config.toml
hidden_size = 576
num_key_value_heads = 1
vocab_size = 32768
norm_eps = 1e-06
positions = "rope"
init = "normal"
init_std_down = 0.00393
beta1 = 0.9
weight_decay = 0.17
lr_head = 0.00381
max_grad_norm = 0.5
schedule = "cos"
max_seq_len = 1024
train_tokens = 509100000
Each number is 200 + 30 x the weight over its row's rms, rounded and kept within 0 to 999. Layers, rows and columns count from 0. The size before them is the row's rms in percent of the matrix's.

# up: layer 5 MLP up, 2304x576, rms 0.0243, rows 1019-1071, columns 384-447
# down: layer 5 MLP down (transposed), 2304x576, rms 0.0165, rows 1019-1070, columns 384-447
up1019,105,203,222,146,252,187,218,223,182,227,171,205,220,237,191,174,212,201,172,187,199,161,187,220,178,228,152,231,175,238,174,197,233,200,228,208,219,208,192,197,229,207,239,226,217,224,185,177,184,211,211,257,181,196,159,179,200,222,213,175,171,209,204,188,208
down1019,094,195,209,197,178,231,222,223,178,198,182,249,212,161,236,217,228,226,197,176,212,214,265,159,189,185,244,248,207,166,194,146,171,205,245,238,197,231,212,189,214,235,160,220,242,216,202,169,236,221,194,219,183,202,181,207,220,222,186,185,172,190,205,195,264
up1020,097,168,215,174,173,167,207,194,225,256,206,199,238,192,243,119,221,220,243,173,251,258,206,182,239,232,183,259,215,181,211,176,186,240,212,126,217,169,191,134,201,170,184,213,174,181,159,186,186,167,223,198,254,159,199,149,190,204,191,202,103,159,163,253,231
down1020,096,200,220,183,212,215,195,203,191,207,219,203,167,164,210,200,235,208,159,179,236,218,156,238,202,115,242,139,254,164,234,202,199,210,219,179,187,176,195,194,172,219,262,260,228,156,223,206,181,214,209,192,155,154,159,190,197,157,212,194,198,161,183,199,198
up1021,096,180,198,163,213,196,212,190,188,245,169,169,198,192,221,128,182,149,228,145,220,217,179,217,198,176,168,203,240,180,198,210,215,200,212,191,171,238,241,196,201,174,244,204,173,178,222,232,192,193,188,148,175,178,150,172,220,207,201,226,187,223,138,264,154
down1021,105,213,207,255,191,175,188,186,230,191,164,211,265,151,235,226,158,235,228,250,234,163,235,184,166,240,212,212,191,221,173,183,205,214,188,231,250,172,188,203,214,206,169,199,195,239,167,231,215,248,170,175,238,214,165,231,201,184,202,190,169,167,238,180,256
up1022,094,226,224,255,166,178,178,134,206,224,176,238,207,180,167,233,233,159,166,190,159,192,238,165,252,186,254,207,199,220,251,241,224,184,189,208,189,215,228,170,174,178,203,146,156,199,156,181,198,191,220,205,197,199,196,237,171,206,204,248,237,202,240,254,196
down1022,086,225,215,171,223,210,228,225,249,195,191,225,234,186,239,244,176,193,181,209,177,218,177,265,139,248,133,216,181,243,257,238,193,198,211,170,196,225,141,231,184,196,145,163,233,199,222,267,178,251,214,222,239,181,217,167,201,198,176,196,249,195,192,212,250
up1023,097,191,221,209,187,170,200,224,175,167,180,241,174,214,152,228,206,179,173,166,234,177,231,184,180,209,190,232,216,281,229,186,286,223,215,109,182,197,174,199,159,180,213,217,237,206,182,232,279,235,238,227,251,145,130,271,169,197,224,171,243,179,243,202,146
down1023,092,191,219,221,190,218,191,163,137,230,176,239,238,227,218,239,160,234,213,232,187,215,225,233,216,176,233,191,207,235,206,170,224,222,164,239,214,190,292,213,220,195,186,235,172,214,250,214,196,213,117,171,244,170,260,192,233,237,226,218,132,234,207,185,229
up1024,081,211,171,223,222,145,170,183,187,193,197,127,214,207,146,211,212,239,173,153,226,196,140,215,189,204,196,200,208,186,229,157,227,218,185,176,209,242,226,198,179,205,156,197,207,189,135,202,216,126,220,189,250,232,199,195,164,138,219,151,194,233,209,214,209
down1024,071,188,189,178,174,241,189,215,201,212,146,276,210,234,258,223,255,193,227,211,216,195,194,158,190,213,224,168,231,205,182,235,134,153,277,226,123,187,222,140,225,180,224,180,176,203,219,161,169,230,175,241,166,178,156,186,200,194,194,239,270,214,183,182,174
up1025,104,262,186,176,291,256,191,205,220,169,275,178,201,243,159,227,205,206,198,170,177,201,237,165,149,258,195,236,223,192,194,199,185,241,208,145,171,172,217,206,216,187,225,196,132,198,159,266,218,246,277,191,194,132,201,204,203,240,218,174,197,205,216,236,188
down1025,100,135,263,238,179,234,154,250,92,210,256,193,247,194,189,226,216,199,201,156,208,226,197,239,177,175,170,220,227,201,176,173,242,214,173,197,202,226,223,136,162,172,235,229,162,233,172,232,113,195,193,233,188,181,232,207,227,190,225,196,270,222,127,178,226
up1026,099,190,176,202,164,236,146,208,175,261,206,227,211,199,134,259,145,224,225,214,168,239,172,204,220,223,138,177,172,241,210,171,282,246,217,218,249,195,152,269,202,210,199,111,136,184,213,150,197,179,205,211,189,171,239,201,225,176,198,198,186,179,183,173,138
down1026,105,176,215,181,222,233,200,206,210,171,148,172,247,224,167,201,163,224,181,165,201,176,202,197,167,248,149,187,186,160,245,192,163,134,219,153,197,206,181,172,221,201,234,245,237,185,178,171,257,174,172,189,227,188,185,171,223,232,191,178,202,199,193,212,179
up1027,098,161,260,156,178,204,250,237,153,240,220,171,186,194,193,222,220,248,217,148,286,208,174,165,270,214,201,221,251,262,239,216,213,246,220,215,223,202,226,193,176,208,234,220,216,241,167,203,203,225,228,233,173,203,161,199,217,195,240,190,244,218,184,171,178
down1027,098,177,196,194,157,245,187,134,177,161,165,230,176,178,190,208,161,159,229,180,220,256,176,171,285,230,207,236,215,234,231,183,234,180,223,193,191,248,152,197,217,173,137,172,179,150,135,188,161,172,196,189,157,232,236,216,219,212,195,214,190,142,209,183,231
up1028,099,221,261,191,210,237,147,176,214,189,190,196,223,192,198,155,178,222,159,209,141,187,187,154,210,206,226,220,173,252,207,181,182,195,263,203,168,162,155,192,247,218,236,163,209,210,159,163,175,185,181,207,206,225,293,196,238,241,176,220,186,167,222,199,196
down1028,101,214,181,175,171,178,223,246,179,174,255,235,235,255,180,177,181,176,211,162,220,218,150,230,190,227,173,220,218,162,210,246,187,277,154,186,171,172,195,207,246,204,168,164,175,247,221,239,200,242,158,149,167,225,168,203,187,179,183,207,211,173,175,238,204
up1029,104,191,250,205,191,150,184,175,234,143,214,219,228,226,228,199,209,185,208,174,190,158,202,174,206,241,197,207,229,199,215,203,184,199,246,166,225,219,242,201,192,195,234,147,174,162,201,215,178,128,166,191,259,225,193,181,211,279,194,164,197,191,183,236,181
down1029,106,175,167,174,163,186,197,250,164,172,156,183,230,172,195,238,198,207,228,199,234,190,127,178,208,159,144,183,187,170,239,202,284,242,193,175,159,236,187,212,203,214,179,226,211,192,246,236,167,249,223,203,193,186,232,253,181,180,174,215,174,202,225,211,192
up1030,110,159,230,252,188,263,195,224,208,226,122,219,243,192,182,183,146,150,186,204,190,242,215,224,187,228,218,202,179,217,251,218,272,157,208,209,193,199,173,195,197,231,225,231,164,174,169,181,199,164,206,180,235,173,179,213,203,156,165,223,159,140,162,240,170
down1030,114,179,211,196,219,207,234,180,184,213,180,192,176,191,194,159,163,211,197,182,193,221,251,194,207,184,184,219,199,237,229,169,160,196,191,181,203,129,223,161,235,196,197,257,195,199,187,238,231,212,237,181,234,171,244,210,232,274,187,194,159,245,166,199,159
up1031,103,229,238,242,261,242,218,218,176,168,241,219,169,240,162,222,176,171,190,193,149,226,201,179,252,213,205,172,206,197,210,182,249,211,197,236,202,204,256,234,219,193,227,182,232,158,154,211,166,189,201,179,225,175,143,186,222,229,219,223,176,226,221,201,163
down1031,111,192,164,262,188,227,178,185,214,185,167,208,179,180,189,244,166,177,184,188,191,233,199,187,181,133,185,227,166,258,217,213,184,176,212,182,177,141,196,186,162,215,204,276,209,211,298,215,214,229,179,220,186,228,164,213,185,238,192,235,249,197,210,185,191
up1032,099,219,226,168,190,222,187,150,252,163,167,207,221,273,166,170,219,212,224,200,186,146,157,164,203,234,207,237,209,151,224,230,223,261,230,210,204,185,230,217,214,196,235,204,168,249,215,196,155,206,219,193,252,152,162,184,172,230,142,182,160,201,219,207,168
down1032,101,174,213,198,204,154,187,227,169,203,226,184,238,216,169,204,227,225,163,212,254,202,188,216,208,188,207,205,233,198,225,158,166,192,186,216,246,162,220,170,305,200,190,223,229,163,172,203,170,179,181,195,248,222,218,206,180,226,160,234,201,219,176,170,211
up1033,101,223,193,186,186,166,198,161,174,228,144,213,238,215,197,199,183,251,210,118,170,228,173,190,198,187,212,156,225,231,285,226,206,204,254,199,185,169,234,168,219,222,193,260,199,221,169,203,225,191,180,222,209,182,208,193,233,257,180,228,152,192,189,212,224
down1033,096,185,170,267,206,175,167,228,215,186,136,132,198,193,253,167,235,199,221,209,211,218,252,206,201,182,183,183,187,193,205,225,171,211,213,195,205,174,235,215,202,184,195,126,206,179,191,183,187,146,226,209,227,193,210,208,175,192,186,222,157,208,223,200,217
up1034,100,182,207,200,228,180,267,157,246,240,199,206,206,193,176,175,206,189,215,227,217,185,236,160,200,193,256,199,242,186,181,174,201,243,233,187,196,190,204,220,187,269,210,221,204,203,221,174,213,199,222,223,237,196,237,215,204,221,189,210,204,182,193,139,132
down1034,098,190,178,194,147,234,202,169,244,150,156,178,214,280,260,191,188,234,209,250,235,214,193,264,153,208,245,213,168,227,224,220,221,179,161,250,207,212,220,211,166,171,201,180,176,178,187,200,168,188,150,174,209,205,163,192,180,206,216,191,191,200,205,206,180
up1035,098,160,221,166,212,236,206,190,209,232,234,225,266,254,182,224,230,196,212,166,188,182,206,220,158,185,166,157,186,192,239,187,216,225,238,194,191,235,235,165,193,226,233,218,191,172,206,241,168,186,243,175,156,245,213,181,183,174,241,204,239,168,166,214,257
down1035,102,202,211,194,218,191,242,192,227,135,168,139,156,177,206,180,155,165,189,249,202,147,170,198,185,220,219,202,242,215,204,189,218,179,184,226,206,216,195,252,182,248,182,188,194,222,229,196,200,191,188,173,190,180,209,220,225,222,148,184,158,218,212,163,153
up1036,103,193,182,190,252,157,226,174,278,250,213,224,230,179,156,170,218,194,179,208,174,247,195,206,204,192,247,256,189,201,191,209,225,207,234,214,154,128,213,250,169,187,219,239,115,191,209,207,205,176,221,222,243,233,229,164,199,196,222,198,173,151,217,159,158
down1036,100,158,162,171,183,209,209,205,164,138,184,173,184,178,213,180,193,204,133,224,215,118,115,198,232,163,191,233,225,221,219,215,212,166,220,208,232,182,213,144,161,200,188,180,206,204,210,220,174,223,202,202,203,240,247,190,202,281,223,211,195,234,206,222,162
up1037,096,219,239,214,224,208,96,183,181,198,218,147,224,273,223,169,198,209,208,233,230,239,257,149,203,190,186,167,205,215,243,168,241,200,180,214,208,193,225,222,184,212,232,235,208,181,207,213,217,209,240,213,205,236,213,223,200,169,199,205,145,200,200,222,233
down1037,090,165,138,222,171,234,234,222,223,251,190,226,234,191,239,229,212,226,182,207,143,201,151,202,222,219,145,201,157,253,187,224,177,201,197,205,227,313,226,214,176,186,185,193,155,206,210,188,194,154,204,206,183,191,227,179,178,196,183,213,221,223,220,201,208
up1038,099,169,240,200,209,211,194,182,196,234,216,186,180,209,194,185,213,210,217,235,242,211,212,168,240,229,190,266,211,218,204,228,183,195,186,192,209,154,233,183,194,207,181,247,160,146,110,222,199,214,218,243,263,192,238,198,219,274,226,182,173,150,199,188,200
down1038,099,226,156,116,159,222,272,240,229,195,198,230,193,160,255,141,165,231,190,177,148,231,232,221,161,166,177,172,219,220,203,181,235,210,193,241,229,239,235,183,139,209,234,185,237,226,219,182,196,140,188,222,200,144,190,247,176,220,208,199,255,246,256,231,227
up1039,112,230,202,225,199,191,268,212,228,192,166,173,182,225,146,208,206,165,239,218,219,242,188,164,198,233,247,176,188,232,215,232,221,236,187,244,198,214,185,215,189,236,194,179,157,175,215,262,175,184,211,200,243,216,205,184,221,259,190,206,202,207,197,198,169
down1039,118,154,194,144,185,232,152,229,199,229,241,206,155,112,177,202,216,190,259,207,229,166,200,210,207,220,174,206,159,151,200,207,149,226,271,168,186,211,208,187,171,221,199,156,218,196,193,177,228,253,215,224,191,156,188,212,249,156,286,202,204,219,259,199,171
up1040,098,140,181,210,164,171,251,237,187,195,219,215,184,215,179,198,178,271,187,207,132,189,247,195,220,189,150,208,204,235,242,239,204,146,201,153,191,207,147,195,170,220,191,198,149,217,205,206,157,222,219,203,220,170,198,222,236,202,192,212,215,190,205,160,199
down1040,097,217,216,152,291,218,185,197,268,234,213,200,170,152,225,179,255,174,134,152,211,167,190,216,170,216,236,195,228,171,147,171,233,237,167,169,188,233,211,197,203,207,239,209,211,186,189,205,246,175,205,214,204,197,195,213,132,221,228,182,198,202,189,208,201
up1041,098,186,207,234,186,207,235,192,194,247,197,182,250,191,167,202,199,202,223,204,185,235,202,156,282,213,188,149,190,200,263,222,182,190,213,190,214,244,214,206,226,223,226,188,219,226,193,193,197,175,176,211,213,165,245,161,193,211,178,206,213,189,202,191,249
down1041,092,161,173,187,211,212,204,192,235,205,171,196,153,143,228,217,213,197,212,261,199,192,206,187,180,227,248,183,188,207,199,189,203,180,207,236,194,170,234,212,172,192,199,252,195,170,179,184,161,193,205,187,204,200,162,150,204,214,162,153,240,182,117,215,202
up1042,106,226,210,211,217,240,229,222,175,229,125,133,198,254,204,238,205,167,215,206,185,225,199,182,200,193,192,178,222,215,260,259,199,225,209,217,175,175,249,193,191,172,189,181,180,181,180,206,154,210,217,118,203,197,203,208,196,221,225,217,189,227,249,220,173
down1042,103,194,227,174,224,185,142,233,191,231,174,207,194,186,172,219,215,182,202,203,203,139,176,246,183,207,221,120,173,215,204,169,181,141,180,156,216,214,197,156,218,163,176,222,186,229,195,204,180,235,194,238,161,194,201,234,233,247,233,144,179,209,196,212,169
up1043,148,194,226,214,242,149,210,253,216,209,249,247,266,177,174,210,198,249,210,175,161,202,193,193,227,206,171,230,193,242,218,231,211,184,241,198,192,183,181,188,228,186,225,248,143,154,143,220,188,225,203,263,185,160,221,194,177,168,207,204,195,166,203,179,196
down1043,120,187,210,190,252,216,229,235,205,236,181,158,247,198,184,153,201,177,239,208,162,206,318,214,225,187,206,189,223,230,186,190,224,209,258,221,190,181,212,189,189,204,246,236,182,181,153,186,201,205,184,231,158,156,198,212,189,142,211,200,229,210,171,181,189
up1044,111,111,226,178,179,171,199,284,208,206,245,212,212,185,222,147,171,215,240,221,291,185,150,141,201,204,184,203,200,217,266,196,222,277,190,224,231,152,212,211,244,216,224,194,234,109,143,230,209,210,194,182,246,175,190,151,183,221,161,189,216,238,222,197,183
down1044,117,142,206,172,147,225,201,231,231,239,179,180,196,251,190,129,155,180,236,181,200,194,113,154,192,202,214,213,169,225,223,223,151,235,231,217,188,201,149,191,239,185,245,243,219,181,159,186,173,219,248,152,213,214,173,167,168,236,195,197,235,255,194,192,156
up1045,104,184,170,209,225,195,180,213,237,204,171,204,208,180,141,244,164,225,187,225,226,195,184,177,237,247,196,186,172,231,257,192,205,190,213,188,187,179,203,240,191,196,164,203,204,206,241,194,150,166,175,227,273,214,180,197,144,206,231,173,214,248,230,216,184
down1045,106,246,219,242,164,224,215,196,160,227,199,199,222,224,147,181,148,245,133,156,166,227,153,197,230,174,195,215,249,206,180,288,203,209,220,217,239,239,184,144,155,200,158,250,185,178,200,225,201,187,216,221,199,200,224,201,229,190,248,185,164,210,181,248,195
up1046,097,137,216,162,218,188,181,245,183,172,232,174,243,260,220,192,170,259,208,159,157,236,219,174,189,205,171,200,190,236,193,207,222,220,200,277,207,229,191,211,239,181,246,122,203,163,183,198,167,192,195,204,115,136,230,237,190,217,180,225,217,151,229,194,189
down1046,094,210,181,216,93,202,186,192,186,189,219,212,199,243,153,181,202,205,217,175,222,225,209,210,184,227,235,162,268,216,202,270,161,182,224,166,214,222,168,169,211,227,189,208,207,177,197,134,187,204,214,174,209,182,144,177,207,204,212,197,222,202,153,173,178
up1047,104,228,199,181,178,184,219,188,200,193,144,171,187,226,184,169,209,241,192,153,191,193,186,214,202,218,174,242,185,227,183,189,223,188,245,256,129,136,197,211,232,238,254,204,154,206,184,151,205,213,180,168,227,183,151,203,179,222,164,216,189,167,224,169,179
down1047,106,152,180,246,218,227,169,178,201,142,181,172,211,189,190,186,180,193,202,187,203,240,208,128,203,227,235,268,211,176,228,224,156,181,199,197,259,206,214,235,204,126,149,184,237,211,278,228,196,170,202,208,164,229,206,205,192,228,191,222,239,228,187,228,135
up1048,098,198,244,176,170,178,232,209,239,233,185,212,210,165,206,211,180,162,182,138,142,181,192,177,196,193,218,257,214,151,208,216,215,231,241,187,215,226,219,270,261,234,238,233,220,190,122,175,219,202,206,199,177,226,253,191,248,268,208,198,212,178,177,250,148
down1048,094,211,186,200,187,209,172,212,203,191,182,200,203,204,201,236,192,174,205,197,243,207,227,193,180,159,207,181,156,215,258,237,224,204,179,151,196,177,213,206,172,245,198,166,220,254,184,257,216,255,232,198,195,185,172,215,173,215,192,192,193,214,207,166,199
up1049,096,246,256,195,202,221,216,207,194,257,229,200,236,126,188,229,152,237,218,220,167,244,214,185,190,248,198,238,145,169,224,245,222,195,218,208,155,171,203,168,234,233,205,191,235,147,211,227,178,209,175,219,221,207,226,200,179,221,221,245,230,207,169,194,201
down1049,087,232,163,160,200,164,223,188,224,213,246,201,211,210,251,241,220,203,222,195,206,166,215,151,135,177,176,132,213,240,211,151,204,207,221,187,172,203,179,190,194,231,264,221,212,189,267,184,212,203,185,222,182,207,217,218,162,186,179,225,223,159,221,209,195
up1050,109,203,170,171,180,223,173,221,172,194,187,155,216,186,207,219,165,213,199,159,205,214,184,189,193,186,204,248,213,248,206,168,184,214,176,182,220,196,187,179,189,196,210,203,173,171,205,157,156,224,175,180,193,219,216,229,208,196,205,236,211,182,172,186,149
down1050,108,193,226,170,152,154,223,198,228,206,212,246,229,209,163,193,242,253,226,194,152,254,266,187,246,187,240,152,246,212,215,205,183,161,189,227,211,185,210,269,230,223,214,191,238,187,144,186,217,167,191,209,201,168,145,197,231,170,188,220,222,210,243,223,235
up1051,104,222,242,213,171,185,157,207,190,231,190,206,245,227,201,169,206,171,183,152,210,214,188,193,280,123,209,177,233,185,195,243,213,168,223,216,166,233,250,227,158,248,217,218,151,219,173,205,175,192,236,170,250,184,143,209,258,157,206,153,195,233,191,186,168
down1051,100,206,209,191,224,209,198,210,217,203,174,244,190,189,199,200,205,227,158,239,185,193,203,198,151,243,186,184,220,241,157,184,182,151,180,198,238,154,222,203,213,208,206,136,178,200,150,171,219,155,214,223,248,158,270,195,199,158,172,183,190,179,219,220,164
up1052,103,167,255,185,176,229,167,141,180,215,201,188,196,211,186,222,153,176,159,193,209,200,209,187,161,206,208,145,154,140,227,201,265,154,246,189,164,174,240,215,234,227,240,187,164,183,160,211,160,216,229,232,193,235,216,284,170,236,199,215,183,200,202,209,159
down1052,097,244,158,206,226,178,228,215,243,157,191,209,185,200,200,237,206,145,224,194,191,151,202,200,254,230,188,236,236,247,114,214,201,234,179,194,183,201,204,167,173,175,200,193,267,196,233,213,223,198,217,181,182,138,213,161,188,198,213,207,202,164,201,185,162
up1053,098,243,211,212,174,212,176,210,236,236,175,208,187,189,149,287,172,207,250,191,225,203,182,239,189,247,226,188,176,172,198,175,202,216,186,203,214,187,187,159,189,200,207,221,168,203,196,159,205,181,235,212,202,200,207,188,187,196,188,181,216,211,211,217,168
down1053,098,231,194,197,259,241,187,160,151,153,241,204,208,190,209,203,213,174,158,184,172,222,193,207,224,141,204,182,178,234,186,242,216,172,167,176,210,249,196,227,180,231,196,193,211,189,186,204,190,213,200,162,244,164,182,307,197,183,179,211,169,198,202,280,131
up1054,100,154,210,217,179,218,155,169,188,247,197,240,201,209,202,182,149,234,199,183,188,158,188,137,181,234,214,179,202,197,233,245,198,187,170,197,230,143,212,252,178,226,219,181,226,203,241,187,182,171,246,223,251,210,220,218,226,226,212,160,175,203,197,224,186
down1054,098,231,160,236,210,229,245,204,247,190,170,176,234,186,227,238,219,180,201,189,194,180,237,250,250,216,190,278,215,132,155,145,229,191,232,232,202,199,177,220,234,199,149,242,268,201,144,234,194,242,231,186,208,169,206,206,201,190,234,213,203,159,186,186,228
up1055,091,199,169,260,244,224,231,187,214,189,238,204,248,167,139,159,239,168,193,183,198,254,192,202,175,200,229,204,212,163,185,227,162,223,189,217,277,246,223,211,233,241,183,216,201,236,184,261,251,248,201,237,286,198,276,152,214,157,179,218,205,192,177,238,206
down1055,093,241,215,171,207,159,170,228,205,141,228,161,195,210,233,221,185,207,208,228,210,218,209,175,221,195,186,193,214,239,244,192,205,205,203,205,167,198,190,190,194,180,242,180,217,157,163,192,189,107,227,221,184,198,177,222,181,215,216,165,224,146,191,218,176
up1056,092,202,195,221,236,185,209,225,201,186,197,203,192,187,226,243,156,171,177,207,133,252,194,189,242,167,224,221,173,230,211,242,211,170,145,182,224,243,177,124,228,178,223,175,172,222,180,212,212,167,210,190,198,243,172,192,183,110,225,223,223,169,234,220,230
down1056,091,163,216,224,225,234,243,239,234,189,183,205,231,206,207,217,168,171,197,160,194,150,167,224,175,226,153,204,170,162,220,158,193,249,184,160,221,244,206,158,166,229,173,228,172,192,237,208,180,216,171,209,210,169,192,149,276,247,179,197,199,223,219,234,225
up1057,100,217,193,198,192,186,209,196,168,202,187,201,247,181,234,268,175,196,195,231,205,204,212,191,208,206,218,244,205,210,189,207,195,202,246,125,191,142,167,209,271,162,205,170,194,211,212,236,191,216,160,206,262,227,199,165,203,233,225,209,161,189,221,179,213
down1057,098,184,171,213,123,260,192,167,185,218,195,216,205,186,184,134,212,215,156,197,173,195,211,206,184,188,202,203,234,192,174,206,217,162,186,203,196,251,240,221,153,218,184,212,226,247,210,212,188,199,223,215,185,183,198,228,189,220,197,226,231,223,228,175,203
up1058,090,214,178,219,183,231,212,153,242,224,200,173,201,210,141,252,188,182,236,181,206,156,229,169,183,134,201,212,171,169,182,174,268,172,156,158,232,192,186,210,171,250,190,209,138,211,196,189,174,181,168,198,192,190,215,237,206,193,218,194,194,135,208,197,207
down1058,087,186,214,193,239,155,174,219,163,191,192,199,193,188,227,166,193,202,184,160,181,187,193,203,220,201,232,165,187,183,220,218,246,155,210,196,234,162,246,229,248,220,179,192,179,187,171,186,258,222,202,190,140,238,200,227,165,231,208,213,193,212,223,182,176
up1059,103,231,171,253,232,238,189,160,216,183,178,215,203,213,185,170,200,157,189,218,157,224,207,193,212,215,197,182,234,225,212,234,181,244,181,247,197,196,270,205,153,220,220,162,128,180,184,231,189,180,213,208,209,154,207,182,200,192,255,194,216,195,200,196,196
down1059,105,219,141,206,140,208,261,240,165,210,166,189,137,178,215,237,218,199,251,219,221,208,184,104,155,212,212,219,142,164,204,164,164,188,182,175,155,184,164,192,197,187,219,195,197,223,220,211,183,205,238,234,184,184,195,220,205,210,182,233,178,168,189,203,256
up1060,099,173,213,195,180,210,180,215,183,248,210,212,205,153,214,226,153,165,240,135,175,237,182,226,182,219,160,223,203,206,201,181,180,183,199,234,236,221,256,224,173,181,185,180,149,241,192,196,153,174,218,207,151,222,180,210,228,278,211,184,230,218,138,182,202
down1060,100,198,193,162,190,164,215,188,197,188,171,228,189,208,219,183,191,210,198,193,229,202,222,161,196,181,209,193,178,155,242,139,239,202,214,193,188,202,179,214,219,172,216,206,261,223,228,215,231,203,183,196,273,204,270,176,162,189,201,173,183,153,226,231,164
up1061,093,167,226,204,236,175,213,169,178,219,201,203,203,185,196,214,177,198,189,215,190,241,210,243,212,210,175,211,223,239,205,223,251,233,189,196,228,226,201,170,238,233,177,213,172,258,263,243,228,163,243,207,206,222,225,205,207,249,171,194,156,255,215,243,155
down1061,085,217,206,155,156,215,165,183,207,188,199,174,157,226,167,226,171,190,149,213,197,219,231,218,213,247,176,189,207,153,187,210,187,228,186,253,179,164,161,195,216,224,259,211,244,238,157,138,194,211,195,172,183,183,248,163,175,144,200,257,189,187,175,226,200
up1062,101,188,243,185,232,191,278,135,192,175,190,235,224,221,183,220,227,215,171,244,211,236,193,216,163,237,167,207,172,283,215,210,200,183,227,224,140,168,186,183,215,174,219,165,207,184,181,144,218,204,229,223,204,205,211,222,141,226,208,214,145,206,234,171,159
down1062,094,212,223,203,182,111,203,202,213,160,187,170,201,206,199,224,238,191,220,248,198,200,183,218,248,238,219,214,190,182,241,225,206,223,267,179,270,219,245,193,212,232,197,191,268,237,190,227,160,184,158,184,280,184,191,215,192,181,236,197,211,159,212,200,179
up1063,093,214,222,239,256,235,171,169,224,196,204,249,194,179,156,193,183,188,193,181,183,243,171,191,212,223,171,205,224,212,213,185,231,226,239,216,152,175,204,145,183,206,234,156,198,159,169,201,194,289,236,180,220,138,245,191,199,234,249,198,214,166,230,205,178
down1063,115,214,182,204,239,224,174,152,190,172,152,232,219,187,141,197,224,173,203,144,144,209,173,160,186,190,195,269,222,144,221,190,256,240,227,192,248,172,229,144,173,209,159,207,186,139,209,247,199,165,214,175,166,236,210,243,197,181,175,182,137,221,227,213,193
up1064,099,259,219,253,230,184,190,190,219,158,178,205,187,184,190,197,202,189,185,219,220,210,244,206,194,177,247,151,213,148,212,180,267,214,224,240,277,215,245,216,210,257,258,235,197,160,217,233,207,173,186,194,232,145,205,191,192,217,199,168,209,209,245,184,219
down1064,098,185,149,220,170,208,189,219,182,199,179,233,226,227,216,253,176,185,247,201,205,179,184,152,253,234,132,239,193,263,193,162,191,167,260,165,159,218,234,201,154,170,152,154,217,232,213,244,215,268,242,297,178,228,233,190,192,195,194,213,164,170,169,246,193
up1065,097,261,235,157,211,196,164,232,163,166,198,186,220,178,216,225,193,255,165,254,206,222,215,141,142,187,206,229,214,224,173,208,227,225,158,235,149,172,170,226,224,216,216,113,180,176,145,187,226,224,218,176,225,186,148,198,171,222,222,196,186,205,191,172,189
down1065,093,141,190,187,230,179,238,189,212,174,222,229,202,222,214,155,208,164,173,201,191,217,194,156,189,175,216,206,184,176,244,123,263,186,198,215,230,218,178,186,214,202,173,158,201,195,213,246,196,190,185,169,200,188,250,237,163,195,179,185,239,268,177,146,228
up1066,097,183,173,182,155,166,198,170,185,212,196,258,170,165,201,189,190,232,186,253,147,223,242,229,179,242,219,241,192,172,230,216,213,203,185,203,256,262,173,195,234,173,224,180,146,205,201,208,207,242,173,162,182,156,172,209,220,183,214,185,177,240,241,241,195
down1066,096,174,187,220,208,220,208,208,255,194,217,210,199,237,170,177,217,219,210,190,181,176,189,242,196,228,168,202,230,154,158,192,165,213,173,205,235,233,195,208,174,281,201,284,165,211,179,225,159,181,211,207,178,179,189,165,211,184,252,175,192,162,192,205,202
up1067,103,217,195,221,184,159,190,208,200,205,231,177,220,240,157,175,185,215,185,242,188,186,162,190,217,180,191,198,205,160,215,213,183,218,226,218,236,239,166,220,190,237,219,191,180,166,189,217,242,256,213,180,194,188,229,240,216,193,239,214,262,228,254,158,185
down1067,108,127,212,183,159,232,195,227,206,187,216,235,204,202,160,224,191,149,217,204,210,207,209,161,254,184,187,193,240,200,263,201,202,214,175,201,180,176,227,175,157,175,224,239,120,245,215,181,211,189,199,208,225,194,175,158,191,217,182,210,187,198,139,216,218
up1068,115,188,214,167,212,143,248,172,278,184,275,245,193,173,189,192,145,198,228,197,266,196,182,182,239,234,183,205,182,215,189,189,257,270,162,173,173,194,276,124,207,193,172,182,162,202,132,277,164,195,238,197,246,213,219,231,194,226,223,146,211,216,201,198,170
down1068,121,197,253,209,167,227,167,200,178,209,182,193,179,175,251,182,172,193,196,230,183,249,242,187,206,187,193,201,200,263,217,255,206,184,175,219,131,224,232,179,188,141,214,181,222,214,171,176,217,225,202,133,168,227,187,169,201,203,192,189,238,220,207,182,228
up1069,096,203,212,160,202,192,116,189,239,193,184,255,269,166,163,206,180,176,175,174,197,214,236,236,170,224,277,264,217,245,222,224,211,162,218,202,208,155,225,178,242,179,192,216,227,216,140,189,185,193,177,200,179,228,198,228,202,201,219,224,172,183,184,215,194
down1069,096,202,206,209,223,247,171,236,235,205,197,222,188,189,207,174,208,163,184,225,151,125,205,153,171,160,156,204,191,179,177,177,242,237,205,202,214,225,133,140,171,231,215,201,175,189,240,218,231,213,193,164,234,184,193,179,197,244,131,183,162,233,246,234,191
up1070,099,155,194,210,205,158,217,188,251,231,217,186,182,146,233,205,197,205,208,227,220,257,181,140,191,195,171,284,218,168,210,250,202,168,178,177,166,234,176,160,198,211,227,216,185,208,219,197,253,119,229,196,221,223,225,165,191,212,219,192,244,196,165,213,175
down1070,093,185,240,179,222,241,210,202,182,187,238,209,183,169,243,159,155,211,196,169,195,124,202,213,210,235,226,158,186,181,205,216,257,251,225,165,168,213,171,227,169,258,188,180,241,180,163,210,146,180,181,197,196,166,189,168,248,222,210,232,155,224,232,202,192
up1071,100,167,264,195,225,150,224,177,208,219,217,186,142,192,219,216,203,181,256,199,185,258,182,207,167,207,216,205,195,185,205,273,228,193,215,138,188,186,172,190,177,205,181,202,214,177,220,174,250,153,183,235,204,201,241,203,158,207,193,225,200,220,194,177,202